From a checkpoint of a small transformer trained on Wikipedia: normalized queries and keys, a variant of SOAP for these matrices.
Each number is 128 + 24 x the weight over its row's rms, rounded and kept within 0 to 255. Layers, rows and columns count from 0. The size above them is the row's rms in percent of the matrix's.

# layer 5 MLP up, 576x192, rms 0.244, rows 343-395, columns 128-191
size [104  96  97 111 104  84  89  95  96 100 101 100 107 101 119 106 109  96  89 100 108 126 102 101 104  87  84  96  92  99 106 104  99 109 108  96  94  95 110 105 102  95  99 100 106  92  97  94 101  87  89 105  97]
[[109 166 176 105 119 148 165 105 114 133 158 122 142 104 109 124  79 105 133 149 137 106 131  93 102 131  96  80 116 116  84 133 152 174 128 117 128 125 153 125 124 110 149 123 129 166 128 135 131 147 113 125 120 144 161 130 146 152 141 117  96 119 106 103]
 [122 123 169 158 122 110 137 107 107 167 107 140 134 145 154 187 119 101 137 141 150  85  97 162 129  67 104 162 111 147 132 120 127 112 112 122 128 146 128 148 113 121 158 116 183 132  96 105 162 126 115 140 120 134 121 111 163 131 148 102  94 127 135 146]
 [122 149 150 133 135 179 110 156 104 163 148  81 127 133 135  87 107  99  95 177 118  95 157 142 126  91  97  75 134 114 114 149 142 113 149 111 155  95 130  99 143 151 124 110 117  98 124 123 118 163  98 112 147 132 159 141 138 165 157 100  95 146 140 108]
 [166 132 100 145 149  89 117 108 105 102 116 117 128 111 107 101  96 144 106 121 136 145  69 158 120 119 133 134  91 134  75  61 122 117 139 124 128 138 105 137 114 113 115 156 108 170 158 151 172 101 143  95 118 140 168 156 168 141 114 105 120 150 110 169]
 [171  97 147 113 132 143 118 101 112  92 126 144  87 128 157 117 168 104 146 130 123 156 152 197  93  93  74 158 123 156  75 100  96 157 109 140  75 128 104 117 138 155  95 126 131 156 133 119  90  99 162 163 121 130 149 157 140 145  95 135 150 119 119 129]
 [132 156 140  93  86 175  72  98 115 109 153 102 106 110 114 105 134 146 136 128 140 106 128 116 118 143 112 122 150 119  84 104 124 135 131 150 140 162 154 136 144 133 147 137 132 139 136 135 115  87 117 139 179 117 132  98 124 109 120 130 100 117 119 126]
 [137 145 137  84  92 104 136 109 131 138  95  91 153 171 117 117 115 143 146 180 132 115 103 118 140 130 120 112 122 142 131 124 109 102  99 175 110 130 156 139 114 127 113 104 118 167  96 126  79 147 123 158 123 102 101 156 157 172  72 101 103 111 147 143]
 [140 132 107 121 170 116 143 139 105 190 124 153 138 169 137 143 124 153 164 151 112 108 131 113 168 140 142 141  90 123  96 141 102  60 140 116 108  91 151  96 118 142 109 140  77 103  96 119 163 113 125 138 105 122 150 127 129 141 155 155 162 125 153 151]
 [126 136 130 113 152  83  96 113 163  94 125 140 100 140 122 148 137 183 117 142 117 111 143 122 162 143 100  96 145 137  97 108  95 128 108 129 111 179 114 147 133 138 144 106 135 103 143 167 115 162 150 105 132 157  55 112 127 145 142 138  52 136 137 122]
 [127 121 143 147 108  97 124 156 100 110 129 118 108 131 154 135 160 128 136 167 112 154 169 157 138 118 131 103 160 127 156 175  84 116 140 130  97 110  82 104 127 122 158 113 125 101 136 138 154 156 135 137  91 116 181 138 141 183 102  94  98 117 110 138]
 [100 117 133 144 152 157 148  97 157  99  97 137 154 136 136 134  93 152 118 111 119 132 153 140 121 167 102 148 151 115  88 106  87 133  98 115 135 128 156  99 154 112 124 114 147 147 149 105 119 107 131 153 122 151 172 136 167 123 158 116 155 125 105 102]
 [153 121 143 146 145 113 102  99 138 133 112  87 130 123 113 136 146 121 133 114 129 116 140 169 151  96 116 107 102 107 119 115 148 134  72 188 142  92  65 154 146 150 134 114 155 139 108 128 103 128 161 124  99 133 143 117 117  71 139 123  96 135 118 123]
 [ 90 133 177 140 119 123 112 158 129  89 132 119 118 109 152 135 123 153 112 163 108 150 114  99  88  78  91 160 110 102 139 102  96 134 129 123 112 122 126 135 146 167 135 102 188 135 135 164  73 114 133 115 157  94 140 123 160 146 120 145  96 150 154 163]
 [120 165 137 121 130 133 122 168  97 138 134 113 146 105  70 118 120  99 113 148 131 161 182 105 170  83 109 104 151  87 124 147 113 164 117 128 100  97 151  77 146 103 129 106  93 148 145 112 140 119 128 127 155 120 108 149 145 132 167 120  95 119 114 175]
 [160 137 118 118 129 128 100 154 151 135 191 118 118 118 181 104 118 137 104  95 141  78 117 102 156 158 164 163 121  91  96 131 151 129 128 150  94 140 138 135 102 146 111 102 131 151 131 133  94 185 128  95  91 134 122 110 138 158 121 127 103 110 166 131]
 [132 150 124 154  75 115 141 120 150  95 149 110 152 142  99 103  58 141 175 139 116 141 148 170 156 149 138 127 134 169 126 121 155 125 133 114 136 156  96 147 105 133 100  96 142 138 118 132  75 129 110 139 127 110 146 146 120  98 165 133 120 118 136 141]
 [131 137  87 135 146 126 163 109 115 121 121 133 113 128 109 114 132 119 115 171 140 145 162  99 138 172 148 163 146 125 166  88 158 113 144 158 121 142  91 128 135 109 114 148 138 151 140 122 143 109 130 111 141  78 101 133  69 104 109 108 134 105 103 103]
 [132 182 141 151  91 123 116 181 114 132 127 109 146  92 101 110  85 126 164 153 110 140 147 110 157 128 164 134 166 121 142 128 104 142 116 118 113 128 169 106 160  95 105 136 170 126 103 149 153 132 144 148 122 102 107 134 127 120 144 148 135 102 120  90]
 [176 134  53 154  96 122 139 150 138 134 123 138 116 138  97 104 122 116 138 110 109  86 129 136 151  92 108 151 124 155 122 119 131 124 113 137 112 120 137  82 161 137 118 119  80 161  91 121 124 137 147 126 126 107  80 130 139 195 124 143 144 165 132 197]
 [127 105 140 154 158 133 120  69 147 127 121 183 127 153 129 117 141 153 115 111 151 108 125  94 128 128 112 133 130 116 116 107 115  85 114 130 107  66 142 122  92 144 176 157 126 119 108 136 103 184 140 144 170 121 116 140 120  77 135 128  96 139 146  98]
 [149  83 109 127 134 125 118 146 134 137 183 153 147 108 164  64 143  97 124 120 144 144 132 121 109  94 115 108 129 122 145 189 120 109 181 139  93 130 136 111 119 137 110 119  96 141  75 134 125 152 116 130 131 121 178 149 121 129 106 107 140 127 130  94]
 [115 166 119 138  94 104 129 137  92  95 113 132 162 155 135  88 128 175 136 120 119 152 156 133 155 146 148 138  80 117  87 115 112 157 121 154 119 140 135 147 156 152 129  83 149 164 135  54 108 154 119 134 160  99 165 117 153 132 144  67 163 135 104  92]
 [169 151 141 100 117  87 124 151 147 155 108 150 149 112  79 112 142 146  97 137 155  80 117 119 141 131 141 110 139 150 102 153 151 105 115 164 109 154 142 135 146 132 119 147 122 131 157 163 137 142 102 142 116 112 142 124 156 132 152 158 133 135 108 128]
 [149 126 120 117 129 149 103  87 134 157 168 112 107 153 153 148 177 137 106  84 112 163 140 117  87 132 117 108 131 125 145 150 117 126 133 146 146 113 161 122 125 103 165 124  92 139  94 126  95 118 138 173 106 136 100 123 144 130 144  78 117 167 133 138]
 [131  91 132 156 131 118 142 155 155  74 115  87 141 129 129 121 121 108 127 114 124 120 152  98 131  92 120  96 126 123 129 122  72 127  77 108  79 137 121 126 121 157 117 117 136 134  89 102  89 120 130 154 123 123 129 128 122 127  83 110 163 118  79 142]
 [127 138 152 161 124  94  71 126 113 115 168 124 128 131 157 110 122 122 118 121 127 122  91 166 156 137 110 144 113 167 136  89 127 137 123  99 108 153 172 137  96 142  80 130 116 146 138  98 134 158 150 179 113 104 134 110 108  89  86 120 158 173 145 100]
 [121 110 129 158 134 109 119 117 128 150 116 131 145 121 168 140 152 139 135 111 120 117 126  75 114 167 119 138  95 114 174  94 111 117 168 108 125 123 131 143 151 164 155 108 158 129 148 153 134 142 131  96 147 113 147  91 141 109 128 168 108  98  95 109]
 [115 146 137 109 117 136 126  75 138 159 125 175 109 109 104 142 135 166 174  86 128 136 145 124 115 103  97 129 147 122 113 102 156 125 143  57 109 134 149 150 126  96 146  85 130 127 160 134 105 136 127 129  91 137 132 179 115 115 110 133 133 148 114 117]
 [140 109 148 145 138 108  96 100 111 140 118 111 111 128 109 154 155 115 140 100 121  99 113 151 163 128 111 136  99 145 116 164  89 131 160 125 112 133 147 120 193 158 127  98 128 135 148 160 128 140 151 126 114 140 164 168 112  87 153 139  93  97  91 123]
 [ 78 120 154 106 140 114 100 171 129 130 148 131 168 130 170 117 128  80 141 148 140 132 142 119 116  98  98  78 120 113 154 125 131 121 138 121 119 117 127 115 143 162 120  95 156  95 121 128 131  97 137 101 146 118 152 114 128 184 134 139 168 124  83 130]
 [141 136 126  95 132 123 166 144 112 151 156 139 195 123 108  62 170 135 105 107 156 156 158 121 121 143 160 109 160 150 126 154 148  83 157 159  89 142 110 109 164 114 124 144 109 168 149 104 132  92 131 125 106 138 119  85 125 155  99 133 101  99 176 154]
 [128 173 118 141 113 151 112 158  92 137 116 143 110 172 129 116  87  97 122  93  85  91 132 151 137  74 131  95 113 112 105 140  94  83  98 103 135 120 105 102 153  93 131 104 146 137 146 115 148 106 127 105 134 122 140 132 113 138 127  86  56 156 141 104]
 [174 131 130 132 122  92 108 147 132 137  93 139  99 102 141 143 125 127 143 106 154 111 122 136 130  81 172 153 137 153 139 161 186 109 180 110 135 113  97 151 126 141 130 135  66 112 134 136 145 157 118  96 132 125 115 185 109 128 149  87 146 158 132  89]
 [173 115 141 110 135 131 111 142 133 115 121 119 169 141 150 130 114  91 112  47 145  98 161 172 133  77 136 102 131 162 140 118  95 126 177 155 124 116  92 148 124 122 120 132 117 147  99  87 156 155 140 138 141 101 100 129 128  97 133  90 146 131 112 139]
 [119 111 148 113 175 140  91 127 133 118 150 164 133 150 106 123 123 110 101 129 143 122 143 104 129 146 133 112 104 176 116  68 141 120  94 168 116 131 144  94 141 127 184 103 111 131 115 140 162 149 167 117 169 105  98 144 141 137  95 101 151 115 139 119]
 [ 91  93 128 157 141 132 156 150 111  98 117 152 127 164 139 123 133  67 151 106 134 107 127 114 155 130 116 131 128 105 121 136 103 145 148 159 129 130 111 174 139  85 118 112 143 140 188 118 129 107 137 146 146 114 181 145 140  76 131 117 173 126 126 124]
 [125 114 142 127 150 152 124 115 128 147 140 139 166 103 150 128 134 121 173 111  78 156 141 152 133 150 131 152 118 126 162 134 142 130 112 122 167 125 116  82 110 127 129  91  97 118 172  89 100 171 130 153 139 141 109 112 123  71 180  92 172 118 136 157]
 [108 143 139 119  66 189 168 122 153  93 126 104 128  93 137 173 110 149 129 120  88 145  93  96 131 125 104 121 170 117 169 119 115  78 117 120 145 139 114 140  96 123 150 118 146 128 117 105 132 158 141 127 128 101 131 135 113 153  70 100 116 159  79 162]
 [136 145 115 136 116 143 112 104 105 164 118 176 117 129 108  76 134  97 131 135 107 109 114 103 148 113 111 135 115 157 119 149 112  94  99 110 115 164 178 109 139 171 141 119  79 140 144  92 162 125 153 151 107 119 142  77 135 136 147 185 130 119  71 110]
 [121  85 151 120 137 112 138 149 125 115  90 146 126 133 115 141 113 122  85 130 113 136 128 151 141 134 132  78 149 164 127 157 103 116 171 139 141 116 164 116 132 121 127 139 113 114 114 105 132 158 146 116 138 133 131 153 148  91  94 134 150 130 110 123]
 [146 172 111 143 116 122 109 140 135 128 122 145 135 150 136 128 125 162 163 104 112 119 146 145 118 106 126 125  97 168 159 115 103 127  98 142 125 130 150 125 171 130 163 136 139  82 152 175 150 161 139 147 156 115 126  97 137 147 120 104 147  96  73  89]
 [159 119  95 125  82 191 145 121  80 135 163 124 124 126 150 131 131 119  95  99 148  85 109 104  77 144 129 146 164 109 137 114 110 144 140 116 112 152 133 120 136 150 140  57 193 144 141 193 115 121 158 137  83  99 128 130 140 152  84 115 141 122 148 141]
 [ 89 127 132 153 144 148 154  99  76 111 134 141 151 160 155 168 146 133  73  94 113 106 126 108 154 150 119  80 182 123  95 135 142 139 127 124 112 145 107  81 144 158 120 103 138 129 148 149 149 150 111 134 111 129 102 103 135 134 126 140  89 139 127 151]
 [156 124 106 170 118 140  99 139 109 117 122 147 123 115 106 121 111  93 129 132 165  89 130 129 147 149  98 111 134 104 164 167 138  90 148 152  67 133  96 147 149 136 121 127 148 132 117  99 137 134 117 129 154 114 143 102 141  92 134 113 109 162 142 149]
 [ 73 150 143 178 113 183  96 171 105 159  87 116 107 157 133  95 128 164 108 151 102 141 145 149 129 146 108 151  98 147 158 111 152  95 128 161 123 108 158 124 121  71 104 133 121 118 127 157 157 107 185 138 136 108 115 100 143 166 104 104 149 123 140 118]
 [127 132 131 145 100  99 129 107 116 129 102  92 146 129 150 131 126 100 128 120 117 122 150 116  87 128 115 129 101 134 165 136 100 105 144 135 103 182 128 111 141  94 160 155  86 113 178 144 144 124 133 169  90 108 123 127 122 116 143  98 116 101  91  99]
 [ 72  94 164 151 146 178 101 105 150 107 146 148 132 115 131 116  91 138 104 128 144 114 140 106 123 117 123 153 152 132 110 129 123 122 130 107 139 127 145 117 159 124 110 102 124 179  89 103 104 113 141  90 132 130 152 131 118 171 129 134 155 101 116 135]
 [142 149 141 125 115  94 183 119 101 176  90 103  87 154  70 102 176  89 140 145 132 147 129 150 130 150 132 163 150  83  94 123 120 110 139 146 125 140 167  87 131 113 121 133 164 174 116 107 133 105 153 106 110 110 120  88 110 165 131 122 120 113 114 155]
 [ 83 130 174 143 140 122  90 139 124 147 127 153 172 173 115 150 126 118 172 122 119  95 117 132 128 151  89 122 114 139 128 103 105  72 149 115 156 119 152 171 137 122 125 114 107 103 169 121 113 130 148 138 126 143 125 153 147 159 118  97 117 108 127 169]
 [131 162 154 110 164 141 133 123 127  63 138 144 189  63 113 113 139 137 129 126 137 160 103 121 108  94 112 121 107 110 121 150 108  98 104 114 113 157  79 150 129 181 151 131 119 150 150 139 153 165 124  92 151 120 123 154 141 128 107 109 120 135 116 109]
 [129 120 131 116 160 129 136 153 117 135 104 106 106 148 140 119  81 110 115 142 126 151 145 115 159 115  98 147 122 148 118 109 115 110 159 140 131 155 119  92 106 149 115  78 153 159 154 118  91  94 138  95 159 111 126 102 155 154 120 160 103  92 117  98]
 [128  78 147 151 143 103 136 150 159 118  99 130 108 138 126 154 100 173 102 130 116 129 150  84 149 142 139 155 125 165 143 196 141 104 109 135  96 154 169 105 137 162 122 124 128 161 116 159  93 175 117 139 168 113 102  89 147 130 155  96 145 112 149 130]
 [132 168 124 102 116 126 101 120 127 104 122 113  81 151 129 118 184 156 180 123  90 179  86 107 165 144 114 167 139 138 147 108 101  99 157 154 143 100 113 172 112 128 142 119 141 125  96 117 169 126 155 138 131 105 164 138 122 138 130 106 143 149 124 154]]
# layer 5 MLP down (transposed), 576x192, rms 0.253, rows 343-394, columns 128-191
size [103  82  99 113 103  93  95  96  98 103  97 109  99 100 111 106 111 107  90 100 110 107  99  97 111  95  78  96  99 106 112 102 100 103 104 100  95  98 106  99 108  96  98 101 106  97 100  91  96  88  92 105]
[[109 134 159 189 140 125 139 119 137 135 136 183 128 111 123 141 106 167 128 102 139 135 139 147 126 100 137 126 125 139 175 118 152  82 113 138 147 124  96 157 132 106 136 168 131 186 151 119 125 103 113 109 122 156 136 109  98 112 150 116 126 140  72 122]
 [168 155 150  77 136 149 120 149 122 117 110 145 145 148 145 130 136 127 123 139 134 120 173  87 149 142 140 117 130  94 103 121  92  74 154 119 216 114 127 117 148 110  90  98 102  99 143 143 158 139 124 142 137 138 114 118  74 132 124 118 128 182 156 135]
 [150  71 129 165 164 115 106 123  93 151 159 129 171 127 161  97 155 106 182 126 146 129 154 113 116 141 139 144 110 145 190 134 105 117 158 127 125 113 109 140 133 158 153 129 140 177 132 165 124 109 150 128  99 113 142 125 135 180 109 162 121  91 126 115]
 [ 87  89 102 130 111 123 122 128 146  83 114 125 150 114 156 139 151 163 112 124 167 130 137  98 125 125 112 175  65 131 136 113 121 150 137 132 119 106 143 142 125 131 134 145 111  79 156 136 139 101 138  96 132  89 131 163 108 144  97 119  89 104  88 128]
 [145 169 120 104  75 166 123 107 109  88 153 109 125 144 114 123 143 101  90  88 133 152  95 115 170 146 108 153 160  84 130 123 129 142  95 140 117 127 103 130 120 136 148  98 179 137 121  99 151 112  93 115 136 125  72 107 112 101 109 138  94  59 120 112]
 [112  96 168 185 116  90 135  92 145 111 107 130 172  99 134 171 120  91 104  92 102 177 135 130 141 137 168 139 146 142 141 127 126  86 124 130 118 119 132 151 110 126 146 158 127 130 100 132 118 158 115 141  62 165 105 141 154 190 140 128 160 129 132 119]
 [171 150 159 118 137 101 138 121 132  79 118 124 140 145 142 128 128 156 124 136 142 179 153  94 137 119 135 132 169 146 141 126 169  77  95 138 152 167 102 158 117 129 138 152  97 156  99 118 158 125 118 130  99 153 131 201 123 116 143 110 109 146 100 162]
 [101 139 196 126 117 139 113 139 118 120  49 137 116 115  96 149  81 135 113 106 165 125 150 138  88 140 126 134 118 119 152 110 159 140 137 158 159 116 174 117  94 121 124 148  96 101 149 140 136 108 119 146 152 152 118 139  92 160 133 133 100 144 111 118]
 [107 150 147  94 130 134 120  78 116  69 132 126 100 110 162 123 109 171  83 163 102 104 109 134 140 100 112 149 114 103 124 143 164 110 124 118 112 152  90  99 130 100 146 131  69 172 113 124 111 123 125 150 153 117 115 114 161 162  88 110 117 109 131 135]
 [129 129 126 129  80 123 120 159  66 134  92 130 121 127 154 111 112 149 128 137 101 132 116 143 151 113 124 108 112 125 112 122 140  99  84  86 116 129  94 137 115 155 140 136 106 106 147 115 143 156 104 111 111 159 104 129 159 132 142 131  80 109 113 120]
 [148 141 149 119  69 140 131 151 151 182 108 110 127 150 149 129 119 162 143 115 117 149 124 132 130 116 123 131 112 172  93 112 151 135 116 106 112 133 106 159 106 113 117 135 122 138 135 112 157 106 143 122 149 107 132  94  57 106  84 157 143 125 144  90]
 [138 126 112 131  97 118 117 159 159 117  78 131 144 113 113 117 140 149 140 145 120 131 153 139 127 117 164 125  99 144 116 126 147 146 133 125  95 147 119 117 129  96 121 125 150 114 131 134 104 107 143 150 134 120 133 172 132 158 109 150 149 120 199 150]
 [106 174 139 115 168 123 121 147 137 106 134 137 126 108 154 105 116 143 120 130 181 184  86 156 134 141 122 133 135 111 150  99 100  76 160 140  95 139 136 143 107  83 121 139 111 132 150 135 103 124 105  74 110 126 111 124 114 138 117 150  88 152 101 150]
 [109 162 102 156 142  81 141 124  81 130 161 132 146 125 104 129 135 122 148 113 119 117  80 120 100 111 104 143 135  98 120 150 130 127 133 126 134 135 155  96  62 108 102 136 136 143 146 127 127 147  89 148 165 115 122 110 146 148 157 156 127 155  89 137]
 [130 161  96 115 119 100  96 145 104 152 143 114 134  88  91 104 138 140 125 169 125 169 105 134 132 137 120 191 184 115 132 148 136 119 130 127 104 103 173 130  96 117 184 111 159 102 149 171 104 108 107 131 145 148 110 127 117 143 174 138 133 123 162 100]
 [145 138  97 131 219  84 130 131 114 112 141 104 119 140 125 182 176 115 118 105 148 110 122 133 159 137 169 104 144 116 182 138 109 102 115 100 155 108 146 133  92 161 131 164 168 128 126 155 125 125 155 147 125 149 124 103 115 119 128 158 160  94 154 121]
 [190 174 177 108 166 122 129  98 134 113  97 161 155 138 117  98 126 111 140 127 138 141 130 148 117 131 117 110 104 106  93  95 112 121 170 114 115 132 135 102 123 118 154 179 133 123 133  93 116 153 142 109 149 145 133 140 110 171 171 156  99 141 100  95]
 [135 137 152  91 114 147 124 124 127 111 114 123 103 122 145 109 110 164 109 174 168 158 125 137 104 110 109 126  89 129 128 147 120 163 159 155 163 175 114 161 111 167 137 154 112  97 172 133 123 117 132  83 105 156 152  79 148  79 137 131 136 136 152 112]
 [126 125 105 109 159 128 156 134 144 131 113 117 158 132 140 134  94 145 138 111 143  89  92  99 105 126 162 150 114 138 133 134 137 117 136 136 133 128 132 149 121 152 119 141 135 168 129 119 146  82 140 123 149 175 172 124  97 145 135  84 135 118 120 178]
 [148 167 157 121 153 139 110 134  99 104 121 146 121 146 130 180  75 124 121 115 104 169  86 126 159 124 100  93 127  77 115 131 109  99 140 111 151  95 136 156  83 147 130 146 161 121 129 114 146 114 128 149 138 166 141  68 140 114 130 107 142 150 120 125]
 [139 143 110 119 104 144  95 116 151 110 130 130 126 173 145 125 152 123  98 182 131 170 131 116  98 146 127 112 133 131 125 167 140 167  97 139 154 145 102 167 146  93 115  93 154  85 122 131 108 144 136 108 119 157 157 146 174 138 127 136 143 111 134 131]
 [ 89 132 134 133 125 138 115 131 115 144 115 153 154 130 133 129 136 133 107 113 108 143 130 152 160 138 108 142 103 100  89 125 161 132  91  93 165 159 100 142 158  69 147  99 165 136 134  80 183 149  79 127 148 122  99 144 124 125 137 107 129 131  91 146]
 [142 116  83 115  97 132 112 137 137 116 123 129 121 165 175 121 164 189 121 157 102 126 150  97 141  80 157 101 121 192 130 145 117 120 113 107 119 127 120 170 117  91 128  89 116 104 141 122 161 149 151 139  45 138 104  96 125  81 159 135 158 131 178  85]
 [146 116 126 153 166 169 127 112  98 157 108 134 126 145 144 127 139 165 101 113 110 117 151 102 102  68 106 135 119 157 116 148 156 138 106 195 151  99 110 119  64 107 114 157 142 189 121 120 148 123 104 128 164 163 120 162 137 142 120 151 113  80 132 131]
 [147 149 101 149 133 123 138 121 127  98 132 155  62 135 118 112 134  63 101 162 176 157 170 136 118 131 128 150 138  71 151 156 165 100 123  94  98 117 141 147 125 135 125 125 136 132 149 109 146 135 138 160 153 170 125 152  95  91 132 102  71 163 125 133]
 [136 142 170 168 139 170 104 123 149 106  84 153 139 109 164 130 111 111 119 112 139 155 117 136 134 117 132 103 171 141 115 100 137  93 144 103 161 159 146  86 138 150 111  91 109 121 136 108 151  77 164 159  75 142 110 118 103 126 136 115  53 144  60 137]
 [ 98 130 121 142 158 138 172 152 141 125 182 187 125 130 150 137 129 148 107 100 142 181 130 159 116  79  94 126 142 158 135 118 110 141 125 132  86 125 124 139 124 103 111 157  97 131 132 120 125 182  92 159 138 126 127 124 148 127 177 121 156 129 103 146]
 [119  93 139 150  93 163 146  93 110 123 129 142  94 172 139 130 115 115 155 138 104 108 137 143 117 118 120 112 116 137 131 124 117 142 150 139 203 138 103 129 111 124 140 140 117 178 129  77 173 126 149  84 142 108 127 120 159 134 122 149 132 140 117 108]
 [136 140 114 141 125 119 153 143 130 141 144 131 150 133 173 136 181 152 101 130 159 112 134  75 105  94 150 138 143 144 122 128 118 131 147 101 141 111 149 125 142 155 132 148 110 141 169 131  90 119 124 131 112 105  99 146 109 180 119 175 116 135 163 142]
 [117 152 113 104 104 130 109 159 117 123 125 101 136 149 156 167  72 117 125 167 125 188 100 122 145 125 128 149 134 108 192 113 159 146  97 147 142 117 131 134 113 137  98  73  92 152 156 148 131 113 130 114 132 105 146 116 150 158 124 119 154 114 124 121]
 [ 70 123 132 147 129 204 134 133 128 182 149 136 130 143 180 130 149 133 166 143 134 138 142  77 111 120 121 140 109 117 124  92 124 138 104 112 119 107 147 134 138  86 112 127 143 117 155 108 161 133 161 118 111 148 130 100 117 175 141 128 158 108 164 143]
 [151 162 121 166 127 136 100 163 100 160 144 125  54 129 152 146 169 108 169  99 135 147 128 114 163 135 110 157  98 136 122 135 131 118 115 122 139 109 136 115 124 174 101 140 108 119 119 140 167 137 138 160 110 146 106 128 112 141 148 104 194 163 113  91]
 [164 124 149 116 113 157 163 105 122 127 127  96 176 142 118 116 104 117  78 131  92 138 131  52 106 147 166 132 161 158  90 120 148 124  72 112 158 107  91 121 124 177 108 137 132 136 103 129 127 138 103 136  72 111 125 134  74 116 134 141 106 136  92 171]
 [166 112 146 162 130 155 151 129  99 132 133 149 102 149 107 156 100 140 112 100 152 129 132 117 124 153  91 156 134 116 126 153 152 150  96 121 140  93 122 113 139 109 101  71  99 109  86 119 172 140 144 126 111 158 142 100 143 101 132 110  88 156 100 110]
 [173 131 106 141 145 133  90 134 125 122 165 103 127 130  95 156 112  92 166 155 110 107 126 141 146 126 112 111 166 185 152 154 132 148  96 105 102 151 143  84 119 148 160 133 128 109 131 111 133 157 120 129 161 122 139 143 153 120 131 125 180 117 131 129]
 [182  84 137 139  82 107 149  90 127 145 107 122 137 120 145  78  93 171 155  94 151 127 108 168 121 137 121 130  92 104 115 152 137 137 122 126 118 125 125 163  88 165  97 127 142 125 109 135 111 142 109 169 134 169 146 131 155 137 114 138 115 111 136 101]
 [139  95 119 137  99  99 108 155 127  99 132 139 138 133 146  82 113 128  85 106 176 116 160 136  66 125 135  94 122 112 126 157 155 137 160 141 158 172 108 101 119 142  99  95 147 144 125 160 110 121 108 131 155  97 128 144 139 166  98 135 114 120  95 131]
 [ 99 110  90 133 128 112 119 127 134 138 162 169  96 156  95 123 139 143 129 112  85 116 121 142 119 130 108 124 154 159 152  95 154 116 118  89 130 130 124 171 132 146 119 121 132 163  89  95 146  74 145  63 153 122 124  93 188 155 133 106 123 133 120 171]
 [107  87 125 132  93 133 104 118  83 156 138 136  83 124 101 111 143 110  95 165 112 117 132 149 141 140 141 120 105 135 138 142 132 113  98 159 127 163 120 114 122 119  73 152 113 125 100 183 127 144  92 110  62 111 114 122 115  99 134 145 128 163 117 193]
 [146 126 129 178 162 146 154 125 146 111 131 115 121 154 102 102  90 173 139 150 118 124  99  99 160 135 157 105 105 123 151 141 153 165 140 101 115 149 137 149 116 145 162 100 127 112 122  99 133 129 149 149 141 165 140 155 156 143 128  83 153 134 158 138]
 [ 95 147 141 109 151 123 135 128 152 137 147 148 132 117 153 121 103 125 121 108 106 147 173 155 145 153 127  71 117 112  90 106  86 138 113 155 155 122 107 152 106 102  90 130 156 175 123 102  96  88 112 101 116 123 102 132 133 129 138 142 138 115 140 112]
 [119 117 144 166 128 134 129 129 132 124 146 144 139 106  84 147 111 134  80 154  75 152 118 152 160 115 142 106 160 149 116 108 145 160 149 149 139 129 136 101 104 115 120 110 150 119 114 136 133 133  75 147 108 175 158 134  89 128 128 111 109 127  87  87]
 [125 108 165  96 133  96  69 114 164 127 104 107 130 106  99 107 127 139 173 156 157 124 144 142 104 127 150 137 118  99 169 121 125 115 151 105 149 134 161 158  80  95 131 187 156 134 120  98 127 105 134 106 149 118 129 153 119 112 142 119 122  89  98 134]
 [132 170 106 106 138 121 145 106 152 141 112 109 144 106  71  62  93 106 120 120 127 121 159 108 147 107 113 154 159 164  88 132 141 111 147 155  94 108  85 112 170 134 156 120 135 110 154 100 108  82 101 133 106 122 151 113 132 138 135 126 122 149 158 154]
 [124 134 145 115 131 127  88 176 166 142  59 139 158 167 115 121 131 143  73 112 117 139 129 167 140 136 117 145  80 114 140 147 116 147  95 106 156 132 127 149 160 152 146 175  95 130 118 112 111 136 127 145 111 137 142 116 117 108 155 138 141 108 115 166]
 [133 154 147  92 170 146 167  87 135 103 131 149 119 113 140 116 149 123 153 107 180 124 122 158 104 129  55 121  99 151  97 126 133 118 145 116 158 169 131 121 139 131  96 112 135 162 149 128 127  95 137  98 137 118  82 114  96 129 121 119 141 165 115 112]
 [ 96 135 163 106 132 120 149 141 114 101 125 114 142 108 100 108 151 163 109  99 103  95 109  94 113 116 104 105 133 142 117 137 142 147 134 130 186  91 133 139 112  85 145 132  99 117  94 183 142 143 102 124 144 120 145  88 151 114 113 129 181 106  96 156]
 [139 139 143 129 138 145 116 150 139 130 119 142  90 133  99  87 126 119 107 118 126 109 156  73 122 128 116 109 183 158 117 169 134 103 191 137 115  88 165 130 102 115 113 124 116 159 139 129  89 105 130 145 112  89 114 126 129 138 173  81 165 164 172 101]
 [161 146 112  99 129 116  93 101 127 156 139 139  79 122 128 160 106 155 133 160  91  90 137 100 124 133 131 102 121 139 169 142 152 118 172 135 121 116 151 124 171 100 127  97 146 122 136 105 113  92 132  83 130 166 150 123 156  92 125 138 139 144 121 125]
 [127 125 159 120 166  80 113 142 124 112 122 155  97  85 114 161 121 123 119 133 133 145 118 143 119 113  68 133  98 147  64 130 142 125 153 105 136 126 141 131  95 116 113 107 152 127 103 158 114  55 157 121 100 129 100 145 147 116 140 138 171 139 111 112]
 [131 169  97 123 133 141 161 137 126 107 117 162 113 117 155 154 158 119 131  90 155 105 106 109 139 136 141 138 171 155 121 141 154 145 111 138 100 104 122 134 171 105 133 128 131 162 115 135 137 113 111 108 105 114 116 102 120 136 129 144 139 189 105 119]
 [ 98 132 128 119 127 131 165 163 185 144 118  93 133 146 132 108 122  88  86 180 130 159 110 119 149 112 107 101 107 161 170 116  69 107  93 166 122 122 167 135 129 154 120 128  69 125 105 133 113 154 107 138  98 119 104 116  90 116 127 165  90 135  81 146]]